From a checkpoint of a small transformer trained on Wikipedia: local attention windows.
Each number is 500 + 50 x the weight over its row's rms, rounded and kept within 0 to 999. Layers, rows and columns count from 0. Numbers have three digits each. The size before them is the row's rms in percent of the matrix's.

# layer 6 MLP up, 768x384, rms 0.116, rows 276-407, columns 336-383
084:561608501395489494516521504464476440430554459444450504546494539401435446465448489524506444493493409450517409490391567448485473415478461540542498
102:492476543461543526542517493432406509517463473506583544601487483463469482447493537558516525533487480454511432402544546448466482525546435487527523
112:543528477490488487468469469564556418472555512536528466583445446505538515426570474504489450545459503486486547465456516506443501468536540503535508
102:475484458558432583541492487465492516493397472525635452576438468432486522485498499554602437498474556503418505527491434414574457534542498412532556
096:430585461492458529460484519517463482493485506474530550475498438498538465452522521505537546550585463548396477523562461539505416491438388515412454
117:488532454435504575501486486531562528486528362472519535488535521611424495514458490448504551498461524514506468451523492474444438457569415555486472
099:395547504475467560560508419504551501487494580492471450425516527455476516421454453407429532502470547544513455484490431579507551528493458481475469
102:457557517529522577539447482526491453469503587552624475413473448554467521414401502456520578505566470511431601458508516432553474502453510527528509
098:539492501562542466503526491486432497550429473516447578514507611455506481512548423542497453567465555502471467531482551501485545472471388475500417
098:597475549454445476504517585591417542523419582420445507435502564547426498506534474550545440427601447453464577516464438514503510545484594548460484
106:584485550464560460518530451513570408544516456460425505469510559477588474538546490497549413548641467460543516451519502604486468484546405517429511
107:415521568541544495508463619440524535506594494501514477495446482536524459497449511518588525504595522631465431537536486602508590582519542546491487
101:508493556496511548504506574535422526519475476550539461557484487419480494484540519562462529497448555428483525487568527536536608504534518479507442
101:509530457533415512506473499518414527504468555485540484585513477512528474493458533563483559491515552515518498600573485598451626553414465465531477
055:488437463517525479567559514447446407497586482454560535512513511459447582510533483510387458562521501606496544486358567489489532484526497445553503
112:520524516510620542489535482500524428564468588468444567572512496525530564479578450441530452561434463546433480545582540508484522491489438532473518
095:438495383453507429593440455594443476474509461476502472526608502519427439507461447483525457540547466514464435514454514579501462532513459577497506
101:544554590478463522504440444445552600561524612465424467497524505486529468517410536515490576555541466554466422494487460555425522443490437491513585
107:505507566491436559533553584424533457522620580446456512458469484510412516483335533575506425544435519459472532471482534488559559522501447510543600
078:572449510484514515535556413559533526500473475444484461568536467551540557487507512538425472535541519515540554564520561542532459503509517459541482
106:515464524506511415516586447453404579470525464516469539537548394480507438498598527531451463538568550471561576500545432522481498529530504432473497
101:512414544553615503482526572544526539464499366477400509454527407463504506499618487539537479536453439437579433426503517503540540548500409515518437
099:578586591560513503464466457423490491491433488535547489470587454594586458508527422461489424514513415463575433476507489523578565530472552441499447
094:515574496469572499553421512470447457500396483486471490502518417550535434537514501466484564462552404427554461589612590473547486487481407526608579
093:504476451411496515429513575456525455521512406562512477501470513434438581585486509505515486542433466505476494475436545385482473517478420465568637
094:541546536538493458529509513432517471563462583523593560500406498420421457526486471468456520595525530440442440496508563481509468520492516565465509
094:444554519490512508489514446450546432525575544449623472490447552429446473515631487488435574533536475608466462507480532531544471520486483515474534
097:442492631469544512499456532501437462582531471526534485414486561414523534462450471487513471426559499515583404374512518525563556520537357528492533
099:577552541531517513510474583532571544411536527531485454418533500460601511585482420389484462457636539466552419551517539436509415497454447522534504
108:424484521530467515511482500486437602536553506461525478440542576515511447508443541498489516510530505463483521490536442552415625465523510486459417
098:487470463549530578459448529440497479513463536478481392559434390490562542584549501484498517586554487467495510478538468534510508425470544410495536
102:449438495458477550534466548491524386585465503442565491424539451536488520441541575537441641464526512518525570560504496470488540555439521532560490
099:505462507507433490500518482535407560454485464441447526438474607494474498498528451403480453342540535475511561426570553507455579467487562532495526
104:471444454547531499474436427555462325465513515551593480439584531569472473449433460434497612536535511553540391559397601443554496462558494481516595
083:451453461558492523503500534399427443409447546530388531432502503416430443560481471471424513546527513494509522526510388464523497472447475447521464
107:441533492544439579588531465508471412520465557502524513462440464512448525461499484537453549389583545439425436463471524451472542512536498550614543
103:547551509562508446553548520496508551509410479492574425548489558422467567486569495584530515340540476551504484471629500449558488498450574515479550
098:479460529530454524450500473467488544501586538503510503417526489475492493394488512453485554512525522589403534505498484480585494500453539480531410
094:437514613461602588534510470381554560531468501509479452516637479467516528457519526430482509514488448550549458498467471495517446443500537458432470
089:451453495563462479505499474508632462428449514586484573515530489484561515479444492544541542464509542588500506586564515446418498409463430461579531
103:551526482442501512494474515454477368560551437518501570480489432520564524442585495443497578543444436645448596576480458494533484516480518469451585
106:489480468576507549481367450484431528414580542595470549474528519404457404485458421478490568544507466450482481417467428479532486529511455365536588
079:475412569503489363461437495511566496515511581511513547500558509475527542566546511472488462472433495614422518503412476519470409526558451528510539
103:511466581444500547497410545473522397513509506561477426490449586578570483499530482438553536427482483503482477524540415487508408546593613432413532
111:522546521630446500493438467476561550476462585438545538457550516383486544589521549423556458470481482474456398460464558542492488561520469547491481
099:538531508466530569435520446505526526467522474513560482496522487521548543451606513515544458469469545504419538480572484483539562521549519531443463
101:611538497563531543544490491535493488511436577463516464351452494504391599464498474439443504580418554524406418471536540455504456480480550499522552
101:480482519501523550565542492532442475531394498457537484497538528534477407429548475504358596500450396467504505484511493553488447466455425453534472
107:432519589408457538489492418513535578518505450480544401436526485432410457447472451465491510544467576513454505437488478510552514505490399582499474
094:585522420493490535585489526467606517399432422541498470505476431542407500479511435580430507490492514422507555478477421414585454535531506570472564
092:486451474462476488516564557515542432569522521585506502475462463507476545474510543531527555528462555526500484528512487355554473571557528485557501
106:500384428434484483470453526458453545465447491573532493417412420507511481532415508461511449552516491440598575503511473521495526442510521488537468
094:455534454496388443471581452462475492501551485559476501419532456481553438459545576531514510501500503575523553534531453618434503514377443499420465
108:458548601426393548510495446484549493495534556474500554445512552489485525430500528439527483439559501421525565432466436479546468445476544592423607
104:409448536500522511544424490498464442507404517512548549609636514582488475592556356589558562542513499529575481532515542499576547488490469454434571
085:616529572559517496531472474490446482554505510518487453469494526460480490418590527495485522557548566577448487437532396531476520576477419491514493
103:514435537546484465487470540455505508567479535521511551543542497419494416561570540464558461514537517490480486486623511533467496514526578579521505
105:621521547463494447514487516585558490484482516538475357591536487508451428477553471501493404462514523572533469524555562540499428658536571531537490
076:514505585506460504477427523476461494521410521495471467520492499463495478462536542552504450470573533571505596468463542456403537524451504494543544
098:557523538463536557454524480475556358518468508527558424494461589435438449469495498510564556409418539486482545498494451432536493416542519404501597
102:546526443462402579463509438454558470474556530472493479469509500414579491534432440535531429526412472469449493505533544519475560479513519582550475
102:616437449445431535531400508452482596465451494552496547470575441549482443536604481488513447475465499569520521574491472398533480543466504555481487
095:427459445372554536584553536488401548465501478518523497427513510456505515411516493513559446465349371593540471520520433539469312442445398494506563
100:559583502554527519555569468566513481442536490448551544529546513517516437558512493465451495508425500496481482507348455489491518430592428547433487
104:588513566581500515531538497418433562550471504554494551482420478520458537498494473519506560575545509461477472538438419510505580455458476414505546
110:485496497480452510541485531512473511430470550493611573527491488554528505503555538520519474550502487453394557480565513519457535443537478527430408
102:436475537402480519560568557443393508457558616521566524507505482508490574583536483375460526454491434455464506514502492494492511487486432551586522
101:593539489494520523575541482521450463574428486474475469456564467533560467496541501411513503378511480519521445423516578545445557531481436502545495
096:506441567407500525497584479571466484490540556482513471471473476452459579518478430591513485493515559509565490488526448410415559513467543489541467
100:527495460462492484580523477458467529527589551538463517532542525432529496490542539498437514384538447512580508369527518499422424629559484488549498
108:451496443357500503490460481512453502407460455468443575514457511508459530466537533419474518433484462380463524572582613535504625558455582490563558
104:503504487441492434574516469596467626441597550483499470488523499438481470443469425540461444553509448457411589449379445437481512565543528511473494
100:470484386461451420539458536415481565427538520499446486542569553491441459552461447563511586500468546538505507504516454637562510537468554519531526
088:443567546518482525496488501566465521580478513468501421466572522510439473515500465467503543512522488553473501615548561442406499615468497475537522
111:502533510465495467530472482435539444465436536632583522504542514515427438506470489465465436433519500391577570539504520460451533582494458599589492
107:474565579403495434459354555387500456523505452489540515436457451415513544490386488496498455525521462551412455445587509493571538520440493333441568
109:487595546586506374530444512526500460528479442542416494497441476510471488531516540521498527455551443380522552548460552473505453499483491536490484
102:467519511514579475549497542427512566389540507606516479424434441539537398595513442564505541526465547568470446487487522417470559538529576471515519
103:454548530544468528498530470540460538550424484414494496520378498509429537517478522486461502505521513578467406477468480578507444521512514497449460
105:535554502447430405544521598580512522519445572520539569484503500500531447494490489593476463524462553568513567497546561502486559605486447497522526
100:575500498433520480471429441476438511493530479475579533501530529564574559465493527557497518478488534563491516471527490558497560562454495461574465
103:532427441494397535534556589554553581526516481510520448534456567528529506488566416480519466439403433493573560533586417536595477513574448481423498
101:548495482449521549493435500495531432540471608512488498524467500472587494484549524565582446473470535486454503483548522460497473480578574430533496
097:547517492465438430548487454353465443501532598477474495468515469487438512536527534501513434528542438485505450530448536522462537568441513572552470
104:495555482491528501538569483491453506488470451422518458521495479434569572536461439457530544454503445483481421532573514525463468586505472535564492
103:487495515548540497552526537458556587490492457528511626484459498536611496523401461428481473545570389478481572561468491533406468511547479452502500
103:444577391559577503471506530498634505598525494439470486435519502487450564522538511534426470514528543607528443464520504396580543598507530431468572
090:535542507481444550551493444504487453583459516424528458538542497432469498461491470516484422574534461498575508544535508496494462513576503490606624
099:452491520439534509528475522514502508534551570526533467580547444536529568529486485427515507649452549550526447457518464475530451529471490525509464
104:506473535520483480477538523558490436432469472482444548525562501400544543450552553502477613534398504399450428439519510489493520566438573437532559
084:587526484515388609496574447495522539474607464586580488547466538487428499539468518513510582490510579539418491485505496445454430531486507410504534
099:380418471542473411452387495519466488585462501470549488507440446466497457399549427549563490441442599525514509520473494484521535451486507469496443
100:531477426623464398464493472543428549457472453561459532535513483485558502434504528441519518412468519560532446520573447451599556484534602495500536
088:543459461445557501550440497574481486514488565575528507460528557463491479470557545457543482513577587552488573406572429469499554494644491453463492
106:520429593390439404479562480478511531611537487537459469558556531458502529475561424511617423400448488489537576486500461590475572534562494406536452
097:546549514428419556561478545361542432491621573514450518441506473586475459532477490546558467494445378516519512529430510456622493521536492479487535
088:494505482509449431476465572567494512533528517461527473487488508507514479490506481484456495529403497505543423472500543540455476429529474409481504
102:434470419489433452519503534621475553518516510509495495443516552498574458480422588456547328493442510479474585412568467491490480397577466433484544
098:555540456494503492423416581453491497379482515498494628558489428534535496581528464545429503521434555474595480487489419538548491580579488460590480
098:518507576523569557575470492534488492581576520470453387521426556515484457596447463508553484442584531545509495554591480465512476504455567571533448
110:583479475494499472587528446572526504480526452477517491520532460563502452533470488475574524519513621506553504498497498463501466531505413556576502
100:537512547453457504481441617405498450560510484562443507392487532467492421556609517591444570469533442550415478566405524456585475358473559552571532
100:544574525464576535460515513523445500393390573560471476522429619487522550537503466426505464553509490539414483564537526519422420577487471515511474
097:604517612540545527535456454454509554555561511504428508530463515505490520429667521519499562469525538555547624470473529428549555518490555466604460
096:401563513527494526583517504556625551528504516475439563449505535407505349417484518427540484415505526510540426525449471402473435564471473572499467
097:496465532568359487576464521541499580567553519502507449457596562585473464510429521502477494508481520638525574469459509485462559554459532514535645
081:495531623552474410563546503496626523450515507503483587492468428524474455535547421492527453441544526462506436495518552461517472479429580462453501
100:528508532484439448550590431584544491498477472446543538498476393545432488524564543418440484535475505487449545554419507399506465497508503445483543
093:487491469511516510483512539577440520485431541498458584557558583497561484469514507573511423490546514499467546522598456516493404370483539500536485
101:461464562503484489439562464562508447535451578434458509420487492618511449478520493468521508533554538521497530518488531460465575440539476519504387
109:488629439563450373487441511558527436464624477520494555410529526521585480599412495496536479614556467428506513503593419524480561492418467506462564
102:485528484554449439510480465514469467495548519529440493454535505494518500595485519559516443522444416345469517461421506483530508514462483449503557
099:465435590579463530468506378561522581462535468491495529473488529546549396435507449550592500414492404494500499385556433426510543555514510498463523
102:446436586492515427474451443528551510438570529512388482516479527570541470506530543574546549564505502530478661572482513496509515419523530533510452
102:483448544526515507522400514496444510462471531455408495473628419481466484511401508386535455463469514465526546522567458517471551454545470416588478
102:568535492527490467530508478602569498604554428463570489585535527582454530466421413452604364450513520508526550505468476470558466491463542463469539
104:473597457555572480450609487502470497453519561486578404589556480607574464521502487484485535516537501514525544455505515561535417487435538577423536
084:389491516419401503517473507487507465514473565506502521440487498516508530547512450481505542468466468562472541428475537539426427442493521462496448
108:559380450502520577567483463472509446500488471478438488467540563442527490512474362528413513507453540446518585511500543437559484480590545511478499
106:446580426521467359444546559439479453401504508525505461516499547475437499472501548575458448518552529549550468513562476530535458584505424506516398
097:461510482469504444511509435513558501525463407542500467491535475412489570493566566495486479443545496510445506483570430524514488525492470507542487
108:411533470522536522528464524469579518505435566550515527455479554464533508470503568582553546452415426413590589537500466586512530516481523524480490
104:528506547461574458489533610539416513548450501537522551486456427501445473477468499410566476509507513482445470541414504536473565556483489517531521
104:408433413552531545484445384454503474476441475509553512534549568509502554481502436559461475543493450498475467528476474506578515493460424413603532
099:566506510543525510431434517548505560536631554422458559495528491443448569496504616513456499480470474477542541492566526501483545559489453492567543
103:543475510475544478491495597516574489507487436540472522470557498419402529569472576558353563579530546519533492522506507460504549483515499421445562
101:565594490493600463432488516495425520537464502492495479540454482625486492445422484600497532534513497497480531454490504489420536536590468520609465
102:442524528572572535589421485487531476502558568492515488452488468541463472497519464432423430442425518494594535539482399493476459578523530522471478
100:556466517542524512516431443514485515577485552462526452502595618491519538532542529520561343466510465446597507549517481549483466531478425470503373
098:541440472474489418518503508449579518467511516478487440454466582524462498542521390541569435495445536467615643468453433448511588527571553552546488
101:405471537484518567515484476532494606517437408477475533478529528545449477495484493416476516481572500585503419527431411570482422472455547420501550
092:489460509481577517566540441538448481495497615548433474445448533505451571569538476479504529522476494463534459448497486433505445506555503561664412